config = dict(
    d_model=256,
    rope_fraction=0.25,
    optimizer='adamw',
    dataset='wikipedia_en',
)
Each number is 128 + 32 x the weight over its row's rms, rounded and kept within 0 to 255. Layers, rows and columns count from 0. The size above them is the row's rms in percent of the matrix's.

# layer 8 attention value, 256x256, rms 0.0535, rows 109-162, columns 0-127
size [105  99 104 100  97 110  98  99  92  95  95  91  98  98  84 100 105  91 100 102  97  93  94  97  99  99  95  98 100  98  94  97 101  92  96  93  93  95  95 101 151  90 100 101  95  91 103  97  94 104  94 101  90 108]
[[137 150 165 118 132 178 132 108  77 184 132  94 149 165 103 165 105  94 115 107 100  99 132  74 100 128 156 163 157 110  86  97 144 124 154 128  80  71 115 137 143 148  99  91 166 154 118 219 112 179 127  95 148 183 173 121 107 124 166 109 142 129 172 128 149  64 142 123 147 103 157 138  70 207 157 113  25 150 100 141 133 138 109 127 133 123 150  88 107 147 101 139  80 125 157  92 147 129 144 138 140 133 126 163 125 146 171 147 125 177 165 153 162 163 137 118 165 112 142 133 146 151 222 151 183 112 108 133]
 [117 162 124 132 140 173  93 195 146 123 145 149 108 118 103 152 133 156 118  73 132 154 171  95 125 113  94  80 196 177  92  70  84 138 143 136 128 141  72  92 122   4 115 128 126 118  71 111  84 173 164  87 165 110 184  80  98  93 111 143 183  89  75 100  94 121 138 132  96  74  99 153 112 109 129  74 113 174 117  73 130 159 150 136 130 153 108 117  96 123 107  92 117 110 123  83 111 141 167 116 104 112  92 124  83 160 110 105 129  91 126 182 157  85 143 138 142 109 141 137 165 118 135  82 103 123  93 148]
 [121 136 143 138 139 142  97 109 112  83 139  94 115 158 103 114 101 179  87 153 126  76  96  97 106 123  50  98 124 148 133 133 145 103 115 123 108 142 103 113 172 145  99  65 124  60  98  75 102 138 123 136 120 106 143 122 193 147 149 101 182 120  96  68 130 119 136 114 170 100 133  67 163  98 118 156 179 116 125 127 174 162 136 148 112 114 121 192 165  74 137 101 173 139 116 131  66 125 180 111 187 141 115  83 155 155 101 121 156  98 118  63  87 174 107  87  72  84 115 117 118 138 146 213 181 107 179 165]
 [112 153 122 106 124 158  94  91 135 142 132  88 125 132  95 139  25  96 201  61 153 147 142 125  67 126 108 178 153 132  86  91 163 168 112 115 102 140 242 133 144 135 102 115 109 179 118 133 133 125 132  93 103 111 150  99 146  97 210 135 177 116 170 182 112 125 138 149 162  79 142 145 118  85 153 104 116 103 167 175 109 139 119  79 145 147 148  96 121 161 155 127  71 104 126  74 114  95 136 159 139 152 156  95 131  90  82 145 156 194 121 158 115 137 160 177 139 136 112  88 157 133 130 128 183 111  97 127]
 [211 117 119 136 146  95 124 110 108  77 147 179 172  71 118 145 178  75 101 109 142 106 161 174 122 134 184 109  41 129 149 190 142 151 118 174 111 134 115 123 154 192 117 141 121 106 129 129 117  94  82 191 118 179 121 131 104 131 148 162 116 189 104 127 122 112 113 137 152  91 149 153 117 118 170 103 161 157 100 126 114 102 145  71 148 160  97 119  95 155 126 124 196 124 190 122 119 125  65 153 118 101 139 116 198  50 122 123 100 138 156 122 100  93 131 108 110 147 124 158 122 130 134 117 112 125  65  98]
 [107 152 110 115 137  99 119 150  82 137 126  91 149 190 131 127 171 167 141 122  90 187 123 148 167 140 142  65  86 175 156 123 123 188 141 151 117 135 100 102  52 117  86 149 113 184 109 113 100 199 136 168 173 158  57 126 113 146 122 165 140 116 183 115  74 112 149 137 116  83 132 160 136  88 104 144 193 176  49  75 109  96 156 129 134  96  83  56 158  86 109 143 156 153 155 124 143 124 148 131  93  93  75 109  81  97  83  95  96 136 105 139 142  56 153 110 105 150 100 112  99 143 149 110  90  28 100 127]
 [ 58 132 207 138 136 130 112 118  99 134  87  40  59  80 214 114 121 141 112  72  89 142  96 100 175  91 106 115 132 133  84  89 110  97 125  91 110  59 147  61 133 106 131 135  98 105 138 124  95 145  92  58 126  92 115  93  80 122  90 100  82 104 164 237 118 140 126 139 140  56 121 144 116 114 177  88 100 159 132 123  91 143 127 121 129 119 156 120  96 144 138 165 143 104 118 145 109 133 149 179 136 139 118  85  74 146 130 181 165 141 123 141 156  94 143 115 154 105 161 134 133 136 157 123 128  78 182 124]
 [106 116  92  85 145 117 112 111 158 129 141  88 142 112 102 134 116 120 152  70 164 109 164  92 122 161 110  87 153 144 129  98 107 116 161 138 152 129 201 119 145  91 195  89  71  91  78  91 122 160 171 167 124 140  99 134  93 111  98 166 111 144  90 122 167 153 107 105 166  96 115 143  97  85 132  55 119  45 202 127 106 182 170  89  78 166 117 161  95 104  92 107 116  93 114 102  82 118  80 183 135 113 141 158 144  98 131 223 131 116 132 153 125 159 125 142 111 174 144  20  92  97  90 129 161 140 119 145]
 [166 114  99 160 143 137 170 123 166 113 152 175 132 116 100 182 130 100 153 136 144  55 182 141  70 146 152 153 100 110 142 156 135 106 100 141 114 158  98 206 156  86 134 137 111 145 147 164 130 104  88 121 138 193 120 134  96  80 170 138 104 142 165 144 148  64 108 113 147 129 124 124 112 140 127 145 115 144  94 154 114 135 154 117 198 147 162 149 108 123 134 120 126 136 139 108 165 124 131  90 119 108 149 173 194  71 112 186 116 169 146  78  98 121 141 148 159 146  72 155 117 107  97 148 106 117  86 154]
 [155 158 127 141  91 125 115  76 149 175  90 177 211 140  97 158  91  81 170 104 169 154 130 129  89 173 117 176 137 183 115 149 116 117 130  76 142  93 124 167 131 229  68 120 122 112 138 128 102  91 103 136  99 133 103 174 135 152 111 164  82 133 130 143 123  86 130 164 106 102 139  75 106 144 191 168  97 110 170  58 126 182 162 141  84 112 124 114 133 138 168  72  85  91 114 126 109 152  89 137 169  97 148  99 123 100 163  68 178 106 132 198 161 144 164 154 148 185  93 123 139 130 153 159 132 156 190  93]
 [135 115 111 128 129 114 118  99 125 109 145 123 138   9 100 143  64 136 113  88 103 154 169 112 123 132 210  92 142  86  74 187 141 169 144 145 121  88 162 155  95 150 119  91 179 132 103 141 168 132 142 181 149 154 135  99 138 128 198 162 137 114 169 118  99 106 130  98 162 190  81 113 125  88 190 142  94 151 144 147 129 104  67  70 134 157 146 141  86 154 104 139 106 105 139 114 179 107 112  79 163 122 156 127 128 127 110 142 101 128 145 197 115 170 100 193 166  99 145 138 172 160 128 182 131 161 121  65]
 [145 163 104 122 119 127 142 115 175 155 104  64 132 178  78  87 127  79 120  97 107 128 118 118  89 145  95 145 126 172 130 141  82 133 120 133 163 159 150 138 161 147  73 124 165 178 110 166 193 168 134 174 115 167 130 105  91 107 158 150 233 128 140 122  80 149 151 107 142 134 115 106 112  96 170  98  86  96 162 130 129 162 154 120  83 155  81 105 142 123 137 147 115 122 133  55  96 113 100 156 165 116 122 117 148 141  96  85 159 108 145 108 140 142 161 132 163 128  98 146 134 111 155 171 132 101 121 125]
 [102  80 100 124 114 165 124 135 131 121 142 134 174 127 141 146 138 169 205 187 184 115 178 111 175 101 119 113 147 164 130 132 173 117 148 136 107 146  73 113  87 104  85 189 100 112  90  77 123  76 122 160 178 107 106 133 173 164 149 146  97 106  75 104 114  86 115 109  94 188 168 140 184 110 160 165 177 137 147 102  96 141 148 164 144 149 131 172  91 184 156 101 184 119 122 157 175 137 146 120 115  80 111 158  85 113 141  82 125 129 106 146 120  93 139 154 137 111  59  68  87 136 126 119 153 140 157 143]
 [129 117 105 154  96 121 128 123 195  95  96 118 112  55 114 158 180 131 102  78 170 177 178 210 133 167 130 136 139 105 121 149 155 162  85 115  85 100 102  97 141 114 169 124 113 106 100 111 151  89 151  95  82  95 114 113 113  98 101 130 130 137 136 136 110 180 100 144  83 157 107  76 113 115 174  54 142 146 157  50 108 108 121 127 115  92 186 126 125 160 154 135 110 154 130  86 154 164  85 127 179 146 132 156  78 129 161 132 131 107 146 160 120 109  86 133 137 122 164 110 189 137 112  78 122 219 172  53]
 [170  92 143 139 121 123 134  92 147  91 138 172 170 133 111 122 157 185 100 129 160 179 138 130 150 163  84  90 110 116 202 161 190 101 124  96  97  80  82  62 147 152  89 123 153 136 141 119 106 142  62 137 106 129  98 147 159 180  85 114 140 126 107 106 132 121  72 101 120 137 172  64 174 160 159 103 161  89 114 113 163 145 111 153  63  25  68 147 185 133 125 122  82 137  60 137 113 168 142  84 107  71 121 133 121 125 119 146 131 133 110 129 138 113  61 118 131 168 149 108 124 124 147 122 113 111 118 117]
 [160  98 134 155 155 153 117 138  96  84 106 151  79  83 123 155  86 105 114 165 174 123 152 140 138 110 117 104 161 141 123 154 160 103 143 109 125 156 164  53 112 102 189 140 161  72 156 115 140  80 140 140 154  61 169 113 192 124 148 144 147 146 109 147 132 151 105  95 105 160 123 102 116  91 179 128 115  80 181 177 141 104 104 137 174 139 164 156 128 117 153 103 181 146  70  90 160 146 134  95 101 201 111 101 142 143 134  87 146 131 126  71 180 152 117 131 156  75 217 189 184 130 168 102 126 174 167 173]
 [132  46 104 134 139  72 149  99 158 101 115 165 141  74 123 148 107 126 140 143 142 148 147 144 114 174  73 128 119 154 108  91 139  85 114  98 101  95 150 167 140 126 144 135 132  91 165 104 122 119  98  85  76 115 110 133 137 124 147  86 101 116  81 154 140 140  44 158  91 179 191 116 142 172 111  86 141  88 175  89 144 124 106 172 127  63 137 160 127 154 125  86 123 138 117 139 152 126  94  47 122 172 145 165 199  99 197 163 161 164 117 109  68 135  76 154 130 115 166 147 165 146 107  89 149 133 123 127]
 [107 128  98 124 111  87 132 181 108 155 108 200 119 144 145 189 137  97 140 105 142 147 158  99 111 151  64 121 118 137 102  76 131 111 137 158  98 113  61 178 154  91 121 133  61 146 101 176 166 185 118  98 115 109 105  96 155  92  73 146 150  92  93 153  82  87 155  94 101 148 136 186 165 133 172 171 106 162  87  68 155 107 138 120 159 178 116 125  36 167 113  97 135  73 128 139 137 118 139 128 102  92 129 148 113  85 149  89 138 217  95 212 104  97 132 138  90 138  93 160 176 155  64 164  95 126 138 137]
 [127  84  49 123 122 101 101 115 140 134  98 181 140 162  78  97 154 131 181 144 145 155 135 172 134 132 122 120 156 111 122 151 100 137 141 174 111 143 169 136 106 144 141 147 109 145  67  93 167  88 143 165 161 132 148 106 145 136 114 140 137  72  71  81 158 141  83 100 107 126 141 104 186 120 131 118 142 172 129 142 156 106  89 161 166  97  90 182 160  78 169  76 147 221 144  97 166 161 133 110 174 147 118 151 142 128 143 141 122 147 118 163 169 118 138 152 136 149  93  75 163 140  94 113 113 165 191 127]
 [217  90 128 157 155 148 142 116 130 134 142  97  65  64 104 149 148 160  62 126 111  97 178 105 144  91 174 118 110 102  98 153 160 134 131 129 105  60 133 109  86 174 200 131 144 150 144 143 108  77 122 195 136 150  95 118 124 145 182 155  72 133 218 131 105  89 133 145 127 167 200 175  74 128 198 141  95 104 110 157 145 108 100 108 143 178 149  67  86 111 121 170 141 127  63 112 188 156  93  85 166 154 139  98 144 130  92 133 118 184 117 151 174 100 127 121 151 147 203 184 177 138 168 176 143 122 131 100]
 [166 166 125 161 131 149  87 167  78 174 121 152  96  93 148 132 152 138 123 160 149 146 209 104  81 101 206 140 130 114 129 164  82 144 150 126 153 160 186  92  79 164 154 181 141 130  76 131 137 123 171 159 205 154 135 118 125 126 118 130 164 169 147 124 129 132 158 124 159 127 167 191  90  65 134 117 109 136 125 236 103 130 104  97 164 163 120  73 101 104 118 168 168 152 109 122 153 110 118 163 113 121 115  86 144 142  94 116 120 150 118 128 175 134 122 128 137 124 148 139 141 129 212  90  81 136 101 151]
 [ 64 105 176 123 189 156 127  80 126 144 143 139 138 173 189  83 150  68 114 126 127 115  62  82 160  94 139 167  85 129 107 175 141 135 116 141 126  66 129 103 157 105 146 123 190 135 149 173 112 161 122  66 103 129 116 160 142  80 146 144 129 138 201 112 154 171 126 119 128 108 137 113  98 138  96 117  75  87 111 107  54 152 116 130 151 146 106  90 141 150  54 170  97  95  77 139 141 133  99 201 106 187 115 137 179 103 125 157 129 111 150 145 179 116 107 173 164 112 121 136 119 131 196 125 126  93 104  62]
 [ 82 156 135 118 154 150  82 160  77  99 130 122 127 129 184 111 138 107 129 113 118 185 103 150 140 118  88 163  96  51 108 125 118 147 132  93 142 111 131  76 120 141 139 144  96  95 148 137  78  81 123  72 125  87 116  89 188 110  85  79 133 155  92 131 125 140 160 182 176 104 136 137 149 112 105  74 167 128 112 135 123 113 109  64  99 173 129 145 113 106 147 160 132 136  79 170 137 141 114 195 150 138 144  72 148 134  96 148 145 135 106 151 124  83 136 129 153 166 141 145 138 154 162 117  93 119 132 100]
 [211 118 100 131 181 140  80 128 110 132 146 170  50 144 136 138 206 198 122 131 102 103 226 131 125 133 127  83 143 155  69 139 138  84 173 119 110 118  63 119  67 130 119 122 109 127  85 104  97  76 139 146 152 163 113 156 147 166 114  74 117 167 166 130 109  50 160 142 161 105 132 128 111 176 168 148 119 139  88 177 149 142 131 113  98 184 137 100 152  82 183 156 166 146 113 110 177 151 143 164 109  61  94 107 131 131 101 100 137  97 104 169 151  90 170  98 139 112 180 106 146 165 195 162 156  69 148 147]
 [ 91 141 162 156 121  83 116 120 138 159  51  69 104 111 145 134  82  91 109 100  79 181 115 136 117 121 122  95 186 120  91  86 168 158 143 121 140  59 198  71  87 118 134 145  97 163 124 182 108 113 124  81 152 119 144 178 123 137 110 115 137 122 165 148 117 141 134 121 102 111  96 114 139 123 159 121  65 163  91  98 104 110 119 170 166  77 101  85 139 141 114  91  93 113 130 123 138 166  98 138 133 129 105 113  98 168 142 112 143 139 108 190 204 124 178  98 137 135 199 136 217 123 101 106 121 140 121  85]
 [ 59 109 123 134 118  72 185 109 104 145 102 121 107 151  91 138 120 141 172 121 179 165 112 131  98 160  70 138 172 184 144 113 128 138 129 136 129 110 192 150 183 101  89 112 120 194 143 142  95 170 109 129 125 129 147 163 149  77 164  96 125  81 108 177  70 145  79 155 113 111  90 130 146 154 111 121 110 166 134  32 195 136 148 129  91  86 123 153  86 129 105 112 147  73 167 112 142 136 120 110 195 145 117 129  66 143 150 111 141 166 110 155 167  76 149  98  89 174 136 134 126 128 108 161 134 152 111 141]
 [160 110 121 135 158 116 121  96 164 114 106 172 121 130 136 139 118 143 122  79 104 156 163 146 116 120 189 113 127 209  80 114 151 120 172 110 158 110 192 152  88 142 108 115 160 141 122 111 171 110 149 155 111  97  68 142  71 122 169 136 146 129 170 116  82 158 127 121 130  90 104 121 156  77  84 135 128 124 165 118 102 200 208 161 119 177 140 131  88 118 119  83 107 118 114  99 105 158 105 134  85 148 109  97 124  57 142 136 140 131 135 142 126 154  81 173  99 108 113 107 146 110 117  89 158 144 150 102]
 [141 125 120 158 143 106 155 160  93 121 133 151  89 109 145 129 127 143  96  75 102 151 155 160 159 133 118 115 186 123 132 113 127 139 111 129 105 145  73 127 110  95 150 183  72 133 151 152 115 106 117 128  96  86 110  95 140  93  94  85  89 109 132 219 149 138  72 115 158 184 136 116 148 148 162 149  99 125 143 128 109 115 151 115 158 141 147  74  63 126 160 161 137  95 105 141 109 191 143 161 139 108 173 171  67 118 126 158 158 167 112  90 163 103 110 166  99 126 172 116 209 123  95  97 160 138 110 138]
 [123  87 153 162 110 104 149 117 115  65  97 111  87  70 160 121 158 153 125 128  68 123  74 119 119 108 108 116 113 119 131 135 119  85 115 118 129 106  86 120 128 182 125 133 116  74 173 124  99  82 105 164  69 136  95 103 161 134  91 111  61 197  55 147 119 154  59 129 127  71 115 122 140 180 130 140 151  99  74  83  97 127 121  97 117 168 138 149  77 124 121 137 181  74 111 156  48 127 161 180 106 153 183 132 139 119 162 166 131 128 146 137 131 119 120 109 170 108 107 166 114 124 131 119 110 148 142 111]
 [190 133 133 117  94 160 102 156  86  88 205 134 175  89 108 113 123  95  90 140 144  97 144 155 158 124 173 126  79  47 129 170 111 167 104 127 133 146 137 109 125 182 131 123 102  67 149 158 163 117 135 119  81 191 139  80 143 138 139 154 100 134 102 159 185  73 157 117 144 171 165 152  73 147 118  76 133 159 126 171 112 131 100  79 135 127 100 126 143 106 129 167 101 184 135 149 160 126  99 122 177 134 172 132 114 126  89 152 125 101 160 128  79 168  99 152 159 154 138 152 108 147 132 100 116 182 109  80]
 [183  96 162 172 161 134 172 129  65 114 128 113 141 165 107 136 105  94 118 141  94 117 176 105 117 164 152  82  96 182  87 107 165 135 135 119  96 113  92 101 157 141  98 118 173 164  87 148  58  79 104 129 144 149  94 131 169  93 209 162 105 153 115 118 112 149 126 121 118 134 119 100 123 125 173 184 175 100 102 105  92 133 185 124 159 148 117 157 159 163 101  70 164 121  77 147 165 110  94  81 126 131  89  68 169 144 119 125 138 153 110 114 107 136 107 111 104 135 173  51 159 128 166  78 202  85 150 123]
 [105 166 145 100 118 106  87 122  95 164 155  98 129 148 137 145 103 138 163 112 121 134  93  84  96 105 149 101 166 166  88  52 187 133 125 117 130 103 156 157 114  91 118 141 123 145 133 192 190 173 134  90 181 139 124 111 112 126 205 120 132  93 202 148 112  83 153 143 109 137 135 172 165 105 118 112  92 182 153 147 148 128  94 183 163  81 123 116 124 172 130 114 138 116 138 148 193 162 131 100 109  87 119 123  96 169  98  79 141 137 123 134 137 175 151 113 132 133 145 139 203 111  87 131 146 106 104 120]
 [138 112 192 140 131 117 171 128  70 167  93  95  96 172 149 127  88 155 136 135 101 133  73  25  73 104 108  79 136 180 151 114 145  97  92 120 135 123  97  70  98 135  58 138 103 185 157 183  72 161  97  97 117 112 146 118 127 144 113 156 100 140 160 206 116 155 122  97 100 117 120 118 105 185 180 151  62 154  88 104 131 133 126 173 124  73 101 124 111 162 106 134 151  88  82 168  88 114 162 150 108 137 136 132 175 163 155  63 129 110 126 119 179 113 176 138 132 143 160 129  68  91 130 129 138  98 123 145]
 [125 200 108 133 172 151  96 134 154 173 114 110 102  87 108 125 138 145 110 123 136 148 139 145  83  91  75 158 124  91 126 131 171 110 126 129 103 152 108 108  84 137 135 130 142 150  63 138 215 141 152  86 194 123 132 107 103 126 120 141 201 115 231 121 150 136 151 153 164 176 120 137 150 122 130 114 114 135 123 193 107  84 118 143 180 112 146  80 111  85 210 146  89 130 157 101 149 158 179 130 153 148 129 114  91 123  99 157 124 163 114  91 181 143 133 114 159  83 150 121 186 127 157 147  95 135 118 144]
 [209 108 122 120 187 134 116 128 104 146 131 147 130 107 108 133  98 218  62 125 119 119  83 154  82 150  77 114 149 144 129  99 175  75 106 147 118 106  87 135 118 138 131  98 121 130 104 127 155  97 135 137 107 164 188 117 145 104 118 146 139 121 183  82 124 147  85 123  73 129 123  91 134 213 123 122  90 101 116 157 179 122 118 155 144 124 130 150 137 134 186 129  99 152  78 148 105 141 105  54 161 172 109 169 221 159 151  96 156 188 108  93 152 157 127  96 115 117 177  84 161 104 124 106 200  97 164 129]
 [ 81  91  93 151 151 166 154 168  88 143 121 147 125 114 118 128  96 159 164 109 152  98 113  79  80 163 137 132 149 187  92 100 148 114 108 140 138  91  81 183 104 100 121 124 169 171 108 128  77 109 109 137 136  82 123 109 124 106 170  62  87 115 112 167 142 128  54 128 102 126 114 146 137 123  57 141 185 164 164  65 114 153 113 156 103 128 161 135  60 108  81 145 169  76 149  80 137 103 180 105  82  87 106 190 139 157 127 103 106 225 111 128 119 124 134 172 147  93 146 143 162 117 106 132 127 155 124 142]
 [ 93 157 103 105  98 112 102 150 148 143 108 164 131 180 115 122  91 106 148 119 184 172 118 168 125 104  93 195 159 100 128 141  98 185 125 130 173 145 165 136 167  44 146 115 122 167 128 128 147 174 135  80 145 131 152 156 137 113  91 153 197 102 141 124 119 199 149  82 161 118  76 127 108  63 125  65 114 130 168 146 154 129  95 144 141  80 137 108 169 103  83 132  73 119 177  68 132 130  94 136 137 138 117 145  74 129 108 105 148 150 127 137 113 172 131 145 143 145 140 136 110 132 104 130 129 135 132 107]
 [118 114 152 142 111 114 160 137 146  79 100 159 130 104 142 129 168  70 130 191 132 113 154 121 146 116 154 104 140 151 107 124 138 116 105 147 117 130  68 147 183 122 124  83 104 102 101 143 151 112 114  45 143 104 171 168 153 148 139  65 161 130 104 136 151  88  81 121 166 137 126 134 129 181 147 160 106 164 136  89 130 134 139 145 113 127 142 143 143 149  75 142 130 127 154 173 155 121 175 118 133  88 111 122 145 179 191  99  92  73 142 126  95  99 142 139 111 123 136 182 145 168 130 209 148 109 123 129]
 [155 118 122 148 104 127 197 112 149  90 141 186 156  81 129 127 138 146  89 173 110  92 177 142 123 184 161 130  93 139 118 161 160  87  95 148 119 105 184 148 159 196 155  87 119 137  91  82 198 113 175 146 123 118 160 125 104 198 105 153 114 149 122  96 182 146  93 153  85 122 110  84  66 123 112 139 128 130 155 150 159 150  90 155 133 134  95 112 144 123  77 154  90 189 133  88 111 118  96 126 180 134 165 127 189 154 165 121 103 114 180 131  75 208  53 126 116 130 125 134 136 124  87 133 127 162 143 110]
 [161 115 105 125 149 126 100 119 100  86 113 164  75 144 138 163 135 133 115 115  97 132 173 150 108 135 122  96 143  96 114 104 138 100 158  97  67  80 129  78 144 160 134 118  69  77 113 135  90  74 118 112 104 127 138 145 128 117 126  92  81 169  79 177 159 134 123 122 151  70 158 149 112 232 157 141 131 131 149 157 100 150 159 115 117 185 164 169  84 122 156 114 212  98  74 144  98 184 106 165 112 111 194 103 142 111 157 120 158 110 111 142  90 108 102  64 166 111 152 115 173 124 154 110 189 133 152 169]
 [135 182 133 125 149 104 132 124  99 133 121 140 159 157 139  89 118 106 124 154 177  66  63 119 104 128 164 141 165  67 127 147  90 180  79 160 164 142 124  99 101 189 126  88  99 158  61 158 130  98 143 124 127 143 155 160  96 125 147 115 182 148  76  88 131 166 134 121  81 119 182 187 156  66 102 112 101 141 138 158 137 160 116 163 163 156 130 120 129 127 123 130 128 155 183 140  86  99 132 101 149  78 149  90 167 188  99  96  73 169 112  85 154 163 143 177 119 152 118  83 136 123  63 130 153 107  93  79]
 [104 121 146 135  84 125 163 129 102  92 152 153 111  12 151 141 113 104 111  98 113 139 152 157 148 119 129  92 116  79 119 179 105 202 132 119 136 157 140  98 137 130  99 114 113 112 177  96 173 146 198 131 118 108  79 113 173 138 135 128 129 139 135 143 132 135 173 172 174 165 129 122  94  65 118 104 185 169 124 192 101  84 100  64 116 161 146 125 115 113 157 158 123 113 146 124 140 136  94 157 123 155 186 133  77  78 124 167 114 167 142 140 109 105 126 176 162 120 147 157 119 167 150 157  72 147  67 115]
 [142 102 149 165  90 145 188 140  87 157 123  76 128 150 171  78 134 158 127 160  96 124 117  78 151 129  86 110  65 154 210 145  74 115 101 126 137 117 104  76  74 182  99 137 146 130 150 143  71 130  84 159 122 128  59 140 135 196  87 152 105 157 117 137  87 126 162 118 124 146 155 183 116 146 151 160 151 100 109  83 137 120 178 166  96 113 146 112 167 169  71 147 151 150  79 158  93  88 160 120 104 111 125 129 195 176 158 121 123 109 140  82 112 101 157  60 100 118 103 130  49 111 135  99 111  74 118 144]
 [ 47 158 150 131 105 135 115 111 127 178 101  65 105 107 153 109 100  78 138  97 140 152 138  42 122 154  78 147 186 137 100  97  91 122 106 149 128 107 123 106 141 126 143 132 120 124 116 156 149 134 131  97 130 157  92 107 128 132 113 107 149 119 162 179 170 133 113 110 158 109 128 123 142 118 143 108  67 157 188  95 143 148 165 162 120  98 116  78  76 129 101 168  78  76 152 129 123 155 129 193 114 142 156 129 114 155 162 125 137 134 103 176 148 161 185 133 116 160 189 145 167 132  76 152 139 182 159 111]
 [141 143 170 151 100 164 152 152  96 148 119  35 100 142 195 104 116 132 108  93  98 141  64 161 170  92  70 175  82  87 145 179 128 168  91  70  96  87  97 101 126 110 113 145 130 162 189 173 119  97  80 116 108  58 113 118 119 109 112 118  63  74 168 212 112  98 144 121 159 144 134 117 140  86 162 152  96 133 113 134 104 166 110 158 112 124 132  97 132 152 159 173 113 148  86 192 112 147 108 186 164 135 161 109  79 169  94 126 154 164 104  88 151 132 148 170 113 145 136 151  98 135 111 112 104 128 119 114]
 [ 78 147 170 101 150 122 157 141 183 106 130  92 152 138 172 145 106  71 158 111 124 123 115  85 107 167 127 144 137 120 121 136  86 104  85 113 128  99 156 141 166 134 122 107  69 102 137 142  94 158  75  99  77  83 142 156 108 107 165 174  81  72 108 120 157 184 135 134 163 172 156 102 161  94  57 162 204 117 115 124 148 147 132 148 147  93 128 170 101 205  76 165 117 128  83 138 121  71 130  72 151 128 136  81 143 155 127 130 139 152 135 129 120 147 134 121 166 165 152 143 132  83  73 114 146 148 119  87]
 [130 132 193 145 135  90 124 112  98 171 112  93  83 156 161  95 117 110 101 124  73 145  61 112 145 142 126 108 128 105 127  94 158 144 111 132 156 126 147 134 135 136  81 138  93 159 154 198 150 156  78 120 107 105 113 107  91  91  71 108 122 112 223 177 107 113 129 119 100 118  87  98 148 189 158 136  44 177  47 118 120 131 118 163 149  61 113 127 159 115 167 126 145 103 123 149 149 185 124 154 167 162 129 122 110 122 113 122 152 124 104 170 174  92 168 156 157 111 153 106 202 100 145 156 165 104 133  94]
 [106 117 144 135 120 140 169 153 109  96 114 153 109  80 149 102 158  82  61 101 104 161  91 109 137 123 111 151 172 117 169 140 127 140 126 130 161 154  82 106 124 120 127 145 116 119 176 136 134  95 125 107  92  68 126 150 139  94  32  96  84 129 124 133  98 158 107 131 110 203 100  88 146 137 141  75 147 117 126  94 137 122 154  71  70 115 129 147 115 108 128 143  82 102 142 127 144 147 112 144 110 116 159 194  65 113  95 159 132 115 123 129 185  93 131 108 119 149 152 132 236 108  67 121  74 199 127 119]
 [171 175 139 129 130 101 134 159  93 132 135  81 126 133 176  97 160  88  52 145 134 140 105 114 166  91 124 120 115  80 149 135 125 120 104 101 172  94 121  99 160  86 124 144 100 155  81 152 130 144 144 135  56  85 167 179 125 142 115 102  96 116 124 106 147 134 141 105 121 146 120 113 173 125 159 104 134  86 120 139 177 165  97 125  77 131  67 114  76 156  40 188  79 101  82 109 103 110 150 104 157  93 119  85 113 161  67 140 126  90 133  98 130 180 147 128  98 104 185 141 173  99 100 123 152 129 101  81]
 [128 144 150 108 133 140 117 147 145  99 128  84 122 163 152 101 188 117 101 124 126 182  99 178 178 119 108 153  88  93 152 160 123 176 129 104 126 106 115  67 129  53 127 132 120 147 149 134  71 131 114 132 111 109 102 126 126 135 102 130 116 124 144  84  64 106 194 113 173 103 140 121 140 132 125 115 198 117  79  61 152 139 143 122  82  94 131 123 173  99  91 124 173 149  51 168 103 105 128 139 140 145  88  30 104 161  83 117 137 109 110  81  90  98  98  78 131 157 133 182  36 123 137  79 101 122 112 155]
 [141 162  80  96 119 148  88 121 133 146 168 192 170 146 148 147 108 134  83  70 146 171 127 105 161 123 136  85 158 121  86 130 109 148 165 133 149 126 163  98 130 102 153 159 102 116 122 113 116 146 135 111 152 112 167 164  80 163 149 175 143 141  65 147 164 104 182 148 121 138 160 100  73  51 205 118  77 149 195 114 122 143 111  96  98 164 103 140 103 127  74 112 162 103 121 110 148 168  82 147 137  78 181 174  99 103 166 104 155  58 131 172 118 167  95 186 180 142 123 112 141 159 153 160 157 195 145 116]
 [ 96 153 135 154  83 140 110 141 114 129 103 105 128 105 155 131 130  80  77  98 150 101  76 101 135 181 145 164 154  62 127 182 140 169 119 132 174 175 153  36 109 119  90 140  95 121 136 177 135 163  97  67 151 160 189 113 127 131 141 111 184 150 149  99 175  90 133 109 142 155  99 159 141 134 139 105 146 115 151 137 106 124 154 117 111  84  82  92 203 125 100 160  85 150 125 100 132 122 126 169  81 165 106 107 144  94  59 113 144  89 133 114  72 168 159 198 109 166 111  98 115 138 126  88 110 148  78 103]
 [ 94 135  94 136 142  56 169  92 118 114  94 158 138  96 135 128 135 161 149  96 137 151 171 193 103 184 150 119 113 222 134 103 184 110 150  82 135 140 130 142 130 178  95 112 123 127 145  81 111 114 190 115 159 113 124  92 151 100 124 168 125 169 153 156  73 137  60 143 136 158  93 133 120 143 103 144 114 160 145 107 136 135 155 186 104 136 175 178 132  87 153  56 125 147 159 146 138  99  94 128  94 101 153  78 116  83 167 143 135  79 116 110 130 104 128  80  28 119 152 145 115 143 125 129 113 145 173 136]
 [124 168 127 142 110 142  78 125 132 129 117  71 125 151 171 115 154 154 190 105 155 173 103 139 125 129 133 147 108 160 170  84 115 156 109  96 118 151 139  32  82  61 153 167 113  87 134 110  75 130 141 119 141 124 139 110 168 161 127  99 117 152  75 104  71 117 130 119 137  98 146 100 132  75 150  79 187 113 145  38 157 144 147 155  95 116 124 136 208 153 121  84 146 126  84 158  98  91 141 121  68 136  64  84 164 159 105 137 127 146 121  99  88 143 162 114 105 136 139 130  33 120 102  71 116 104 150 176]]